config.toml
num_hidden_layers = 11
hidden_size = 384
num_attention_heads = 3
num_key_value_heads = 3
head_dim = 128
intermediate_size = 1536
vocab_size = 32000
hidden_act = "squared_relu"
norm = "rmsnorm"
norm_place = "pre"
norm_eps = 1e-06
positions = "rope"
rope_theta = 1020.0
rope_fraction = 0.25
qk_norm = true
attn_scale = 0.0884
bias = "none"
tie_word_embeddings = false
parallel_block = true
extras = ["some layers without positions", "some layers without attention", "local attention windows", "gated attention", "exclusive self-attention", "normalized values", "value embeddings", "a smear gate", "an embedding shortcut", "skips across layers", "capped logits"]
init = "normal"
init_std_qkv = 0.0226
init_std_o = 0.00481
init_std_up = 0.0226
init_std_down = 0.00241
optimizer = "cautious_adamw"
learning_rate = 0.00083
beta1 = 0.9
beta2 = 0.98
weight_decay = 0.21
lr_head = 0.00575
warmup_steps = 587
schedule = "wsd"
decay_fraction = 1.0
decay_shape = "linear"
final_lr_fraction = 0.0
batch_tokens = [32768, 65536, 98304]
max_seq_len = 1024
doc_mask = true
train_tokens = 517000000
max_steps = 8124
dataset = "wikipedia_en"
Each number is 128 + 32 x the weight over its row's rms, rounded and kept within 0 to 255. Layers, rows and columns count from 0. Numbers have three digits each. The size before them is the row's rms in percent of the matrix's.

# layer 6 attention query, 384x384, rms 0.0446, rows 173-222, columns 256-319
121:154085115096152137110140099075089134136140095114170169110114039090115156157127167108104116101162137162137175152103142112141137091109201159086155151120118093154156091190122105159134143109124163
092:106102125098124120085162205073101088182140116153141170138105119106212069113096177113079083116201124066111159144130095142099116155144093111126173203189110111130138130131178102140166195149144137
116:166155212175094159142104132103153131097096105135094103191077133097125127140136128117121175153115144107096117150074127100137157107175097130112161083139153115183144199183147129110134120152086138
091:100184107167120115140115145105176110093146109166188104117125103207086112091140123088051093079131139113135069118144142090143135090158137122218137189109125124092130154128151102139102174123131093
088:138087144189146126139156156136119129137088062130073153133131085119108052159125132092128106102115149159048091167137128113151143067096129168142163084132135191093096136125124075103126116143128127
091:138144128142078095088146099115179049069098117142091123145091135122088136102086092118061119076173141100165167132105139074176164149184041196120137166131166102092114110213171080098153145167128063
094:174108084140159135135136124096103126148113158077184151142185140148085102176158179158144094125138109129112121130057117183132147137147079120150150170116166133103122165123133080185115091170211153
093:111171130164151105129103171185158098130132187096103113146147160084134150129173083136124137070156128087177105160119143173136147181109096120136079105062175090127089098100131186126145154142095149
108:175141089140135204142181146161103127137193136056152177120124117132122127098131108164150147164122164126144153112112118140129098106093174122156106093097114146123141061128082097153132047109114103
089:113115162076153150189084082122153126216191160105128125144090089115151169094165131116184127102136134086105143210062185173126135104130181091105175119123141103122114096145180128173098172168116138
090:132113155129118133147147131135130073149172187144103147120104113191161186118098148159100096141096144100086150129061143119109142157117147123075118165127194102157082113187154105147095151149155116
083:147136125176120133159127141134197153115138131154164003164185106133138082096099156143061153119112162089146065146145144081133117103114125178097166127126135131137064161071136104070148164216119130
120:172061092185109158160200102144116123142139068105131194152111136171113106144149162121137087165128093165124119091181085168168103172130100159095077113172181138119157125158129102168108148182129164
088:121146118126098153072089153115122131122140137169151086196133107137166076154137146090122126101138134074137106162143147103092131144166075143159232124143081100147144187130125150135120063149147163
096:115132092058084072105142125117114111113106156154121110166114141139122125122129124153131120076132146054158183091103138153153159141115070141086187151127128128084107063147138137103139045092143077
091:110152116095172118120132113099139135105189116098136122110127178089138089081092147140104111138144117039169159102139160112087123175106152102126130163157103083146177113031110124171133145102186148
099:110128138126109142119109182125121119097162088063193097099126163138090090070118119183107151139133112097122112099090144083155101129082135059202123132124164108101150114031123180131129134109110048
093:076125166143151152128140146075128087096128155175153130144154077014035111093145131138061120073107123144097154123076139102139100058185106095123111091154180128077154114120123184048113091112092115
086:121145126154135137164097129075086156127190112067117192109153046118134159109146142135200133195082136147131107154053119145110134167135146073126103115092128113117222125137127094176090141142099208
088:132124151152105118080156092149159110117118105145108146122092142115155167140106073090076142075048084220175120124183131092123127126194115125118090079134119189172132172161122136091153164084092115
096:139197068135125103151144183203108173108096158083169151135149115124111116142159114166152139201150129097095145117194088103155144159114131100148183167092136091114068155125069093166084226139162131
086:129149099094161135143112204087108127139138179104156163157162108082152174039128076160123158090148128151185145087156158142142172139114165083151054125136137137130129073208094092107142196183129183
094:192111074136179111149124058124121131126125116066160130076170090058075169125136094131149122136140077204135104154136131101128103111084123113070141132107137154120164116231077151122131107047133135
099:092130108091183123135139184102140155126172195115141100133116103185111126135102146136109083127193111112150138123077145115142178144142134190129237188114157160131059105101188066133130148166121088
088:175165128195099147176112111164148103148135096128076099128139122208091113127125110155147119169127147194075082102091139143150152114142148118133088087112161133123084128145123110169054132195126093
089:158121091073132215142140125114145167141162173076154156080152152130123144141173213178120113139133139159123165098089109093202147135097141107151120132133133120157185098071056132162111114124165130
090:106161156132157140080081163092144098165098151094126150167110121125141141097102127074176121080149126147108116149078122130103173126162143143154161108121111138150132177139089132143124124139127154
100:112111147093138152071163142082126118159157118098169143144092116182106108110093137115079083110160113109160193104093093070141161166131115152098161162143141157135106100143187082156125173134139093
102:088101115093146101157151107087133131125158126151125119114106134180105128133091188117078085106154122169151169135116134127168178157165136170117132165139170186132073112184168081186095153150135094
093:115111131169116107126190094154142107140174077171118110093130133153158142133124084149086123150092151103163141121186138176102097162109106145142126100153134146125090100143159128116094073107144116
082:149148106118151178177132128135097172116110101123137182095117119117098180096133082104115135151143086237116101097103129089153146106161162116100131121084126126139193103164190106184127159094142109
108:090101109151190133129099119139153099089135141110181159116188151118125173146123118094104120087156113168177140139167181143118101132142169102151113165078115093118134111132128124117175134066110147
090:148121141127080122093132133136102117181109182059158139102102087060127136151138119139226141189119131158133156119083148141170120126139121126116128076123096115106156096091087134133109111146146175
088:155108184174076173117147115126102069110142042149080163143096135176172097156093192089105097119139059138103109156075110131120094096156095139102090113124108078169171152107117130134139060169147074
095:158128140135053170068081158154151076119147092062155135133054106053092165112149090138098116107080125076157136167115097065115123002124087081162146168193125137115158133189150145111161139132117073
086:062092157085144106107188153141102098149179138137063088113107171094180154159111107131096116087131146110119157143180141173098103177098137155090070121196080126152121115147182135124127100120128141
090:106120140126163202176142195126128141127131134132108133117138105152180176115128127107127143156154080129161142164061144148101164180169150109157155118123127125157146139150129141125148162064123157
091:078147099124134115150132085137142088160176104116120149155189104126086119106146117097140121073104076192130145130082157120120163155084139114078089132087111184100191105158120162092112070042099172
083:177120124126185123149140159160143161184136155064159109150119098155125153123139165136144146120222108182110061140060123111138127101107184135168106145098164127135087132154049103184150148112174172
087:123132086103132158137085125126206113116128161112088088170177145091093144093064106133111177076097167102131085154097198200174122107153107141169075103120106125097126144136086159130119067129162164
135:071105105093184109178088090120138136109172127180148154131150077062117199153150127094084142065130134169141110166143174124113140135132166120094138104114114111157144153151137149109122125101076194
094:080096115098139098126155181086126099117129169121204156146109139105083163078103152137069092101167122095187159104128125075129151087140142156126151162128149149122101111168195106097109180106109108
091:082172092092159105142175134163093141130153196195174105133131097195150126123181136150132101144076179100138191140129158119115113136121163138138125124100135100107167095075087154156146063171102086
087:073095144112074164159093112083115090130174158170151153124148190120153131150119138122123149080080081174120100157134131197142119159109062102191122139139140106121135071124175167056142019139147122
112:162167137150110168097112181141126110148073131073104125147096139159122092064107151161190141131145094068106093153090060083120135152132099098119148164145164104097144113077136115162105180232154113
087:024111151095163128120155150106121072117145111177118108102180100180146140083131087126103095074123148106170158139103147123151150116160136197123185116169129138150132120171159119102104092196136075
084:158104107083102117127082116092185128089152128170153115137126065131095163087090120153108171084149131135146114079144121112151144101129170140154090165178120143141181168219103065094140189177147178
087:138100130053101093102122104163108181113207142088147102122112088174102068173134102123149120185123172111144085119108114112151137187118143137129145106095134141111116143197115139126155138139085101
082:153153105116120153087075122119090145161134127113186174098122168141130148119103129099104106134153121108125193098081104149112192183136104087150159171124176140123108109074157097229113134180119107
101:149168116144068106120135159125097153058104131153127117132177143095121066123094076145104132184123056160170096118145067057132110105134102060118095127073061159122156118118141172125129130088160100
# layer 6 attention key, 384x384, rms 0.0416, rows 173-222, columns 256-319
088:095116059163148124082093149166186070096085133109080110140164132155149120066136158089138109099136083114120181155158142166077143163121137113146127183105170125138101109052117140146051109179119162
082:085158130086121126148160096120067136125174133133150089130150101114100156141088099101142112129175152152119094127096123061180111131202189174079127078136174108136079184076149091152128155134114086
079:130135076159110132132149163100209089130098151155214121100120110100130158140117148150082165069138071028190107135134135178081127107101142116141114182147147108111136073169093146108116132115156190
088:155143151065164136136133133139082154103133086121131188135117221119141146134069159126156059142082158169183147129133114135123151135155144184103058134056119076151060182140145121178124157124125068
079:159093136142095156101138150132145157185125119146050162099120104178124152146100159153093102134116138134141125101116130123157091160174099129130149192058148071143096171101130106123107139141098101
083:108141108119133105153210156095148137171121154186102142149179142159206169123180159129139170134120071140116152178112124154105109165176149123148104135132104160141093134116103117139163069124066098
085:181123098126074081135096147107092142187094132168175147200170090142129116149082164154111108114193107138141118113114202091132127078169080166116119151092109113112160148097123085151130103097104120
078:108154128090133075131080072073146122064113114104136131115098085151083102074099154143211081094169173141104128120161110190096087124163093136162142113126131122128135197062072132142158120098084178
078:183117084128194111165103100181068170096155087114141122155103157150122139134109034130104133101171165168110083145115134092111092096063158176087116156150089146112085109120161146119131062146147154
085:092153112094142142100115181123128098116062133098096112059136143196097142061105152105148115113107103138119115127156123163100115175094210078101125146146132108114094181112124104118148136114135166
083:144054015142170101136075133100152082096129126118160122111146113134087099100121087137101107119177143117200088124170230127165172078151115175122162180106132153086205120150142152106067138145115157
080:124135128113150166182100154128094148192132071138109157153124195078137145110142159143129118164111159106173207166118110134084130126125080159164072150116103088139124109147112067126108097203152085
086:148143144075107114126135103079108180182134119161202153171181106176052138110140128180117085170180150130090141075109124052118106072133121135219132104146119160150175144083120127150147167109157177
074:079160147107101135082124102177141137139103051133173142121149218061121136129171148115146152155155126121189137134168121114076125139171142119112129098135174102096114167120088052126142134130123126
080:155119104082135144121157062062096085080132137117175142102119098104144155184162124099182185143148119108100122123114149147132155158140093140144077084151105155104123125217115094116147075108096116
090:053127111087106110147159127153103139103136128150187113189102140088120182085052129125179098133132156211117170165154163135178128064172122172119120101109170098181094160109159082121146153138127096
080:109115162109138149129183111106135158072184143097153142188053149104132138170085100127164108131170137132080143140157123122119139135160059172152161066164157137156130170169145102107138156095120164
086:120131177131098157201180128130138113117076140105101123087087100093151095190124091154148149169099080106188109160134073079092148199078114125119103073096121111147175178100134130167131165073099147
083:214114151143063154043139113149151114106140144134133113117138112104113108126156108059147141042112100131132109084138136123197087180083148084091137129162134124136117123111122200152089112083152104
079:103094173162175170145181094137167111087118130109127138094105096134197098113139131131132101126128124111158096132097141168097120140161080117168126130056115096094148073154114131100104131145164128
084:121144119111174109066109108165119159134144129115175105133156147111074137140130122145115068112113171120060106066123124134215107117167160147140172095150154096163156142111175131133113147147099141
082:068132128187119145148159118143159119137102132134125145145125135161088100093145181146116098118089161102098106091160090174104147127190138124076126099158140148168093105056113135103141122131135050
078:143120149124117128102123101139137115119112128101099141158168117147164141119155145137114133145095074137132146129152091153128116157124104093217071138128129139152172133113086139193084190157129105
086:086108111149171086138113137135085149188056081143073182155118146115151140088141208125133150185177136122072151123142102086063089143166190066085071078125134126153100167078138118160141140104137055
081:091078114148133137180171119097171178134100163119119125129116215147104115132104149182109075151110118076141138129144124152095137116119167142141149118133144095112116163156168165080142134170195162
074:120133136142135136104156156127157114151113181143150130137082124184098077151096195115072080093072126139029133034122150125163163097091138095133123147111132060131185136167101138098141126100145127
082:124151153121083139104123174108169105118156073130148103134119107088097127095146150107117170101149087120183074183088109114113124140173093119069123156137126110140132121150114158117121158132108117
080:101143078143155162140136120173122129144111111117151161162122121096135142128122200119080092097169127113156154163080167106083134060162108154109102149159136135095090148132140110116088126118111074
079:110163091146130132150141158186116118147115043159099096146129130083170167161114137120091107115125128102150130136103102212093118107104126164089091078077091092141152182179157113154110167082156098
080:178112131060130119124176139103124165065176146109127161150176127083118105159126076114155093093111129103109146050132120113127166160106141117129128104122168147141102133153182143150134101159139126
078:120102121103108152061078158124132093083156127144104099098128091150181154120171100123142127123128092126138173130121075150147113168113127142137172121149127162141191136081095160114049110076092099
076:097123137184133117153092110188145070142107109155078120182119141145127146135133136094068172125090188179168170168153154085132144100135020107138156141155134170149135142140136095058143153093092143
079:093063168151078079168164059124172129107156115110108137125140072208081037166128102088121136113118132135098107116097146074130111144148130106088112135176090144095181170118115092106144131118128161
082:156063121143095171110144121085115171147171147116172112161126168089107080123110092113137123143143105192186132159098132078177157067126118147171129190175124074117084147160138157133108156125157117
082:131151129129186105155107169134152152102161204089145106133145114105166183095105101095165163169174051132118165190101148153147098156164137141117144163134081090107052064135083070137114121116074086
081:111113109168118129097167108123131128149082153099103154127065047106127174086108164132114103133142123112138103141167131101155176133136111106160119118166131172102179088162072127094183176144175111
087:055050110141194131201110150157128116094117134108125122158139171151098121129096172139136091138147169137188123200153164073138096065172104107109138109145123132084164169057151099144065118144096204
085:122136145181152166171123105108085164093192090090164153108109139119104134114123050146131185186099069126158126149173102115122105125143091084126068170130129188101063091178144173061116102084182094
073:134152100121191133119075110123056093143088155171107089114147104127121155119118137182127098128103147096107119160108095169099147133108121133157130114111160075141147138118103097129124158151147113
080:136092216123109128171150081132122102059078128193131077162160178182144131201120122113167125152127140100153150154163070074145157108129095137163101089113135098125138171172053108128173136152142121
085:114091113132055118120113112082120187142213124118124159160105121100131138135158143120152130177129091165113148122106087182121105150116139105169057137100075142109102130097146182125063160155160095
091:111103170118201168163134108140076106109156139112076131102160153147122145152134128158191142215138166142154123146122107125154156144173139203138127075090151103138151137142154108182122181162119093
082:176210097106046117075114077188121096173134080164146150129143127122062091111183165075121122093148135137149151075171149094132100140117158140104151082130151198156128080055091123121166097056074160
082:141164125136150181075137143078108120102133163112131121163075116103149104147133045104150188143162082078129108140145131115188177192116106122187114100158098143075122125144051183080180071125151186
089:146154137082110103113099130119121170073067094129152097153182145135094104123069142108129093120173097146142134094146125048063063118127157102127135112163093129101093227074069081110142100096120080
083:126116110108136108144092183103123125163065098103114165168152175152100134125171171121141120117135135157179149173109136102095126125102161066068109147127142159136103184125153082147087141112067080
087:088120132117202124151096175144136164106092142114148144134145177144156149137163181149160112171104195112107116129125134085071153098160231120102110131149100122113069130130114128161078143154108067
086:126082142135075151043151113117136130145110127068169143084100118069135123099143124132142148168114146128064193102125126193077159176104132084169086127155149165133187117142053153140147125129103131
079:160148159133151113096095146101130116122144126138134133141118173150083160102099138088160067114149134091066124112051157122143125161139106151102154127062084138156104100160164098147086106084135165
079:106137110147095153138170104154158153162184155137060119170145194021162079184119137122109131158163109108107110138135100126122175135077089153153128125188135124116142123135107171139177100108130154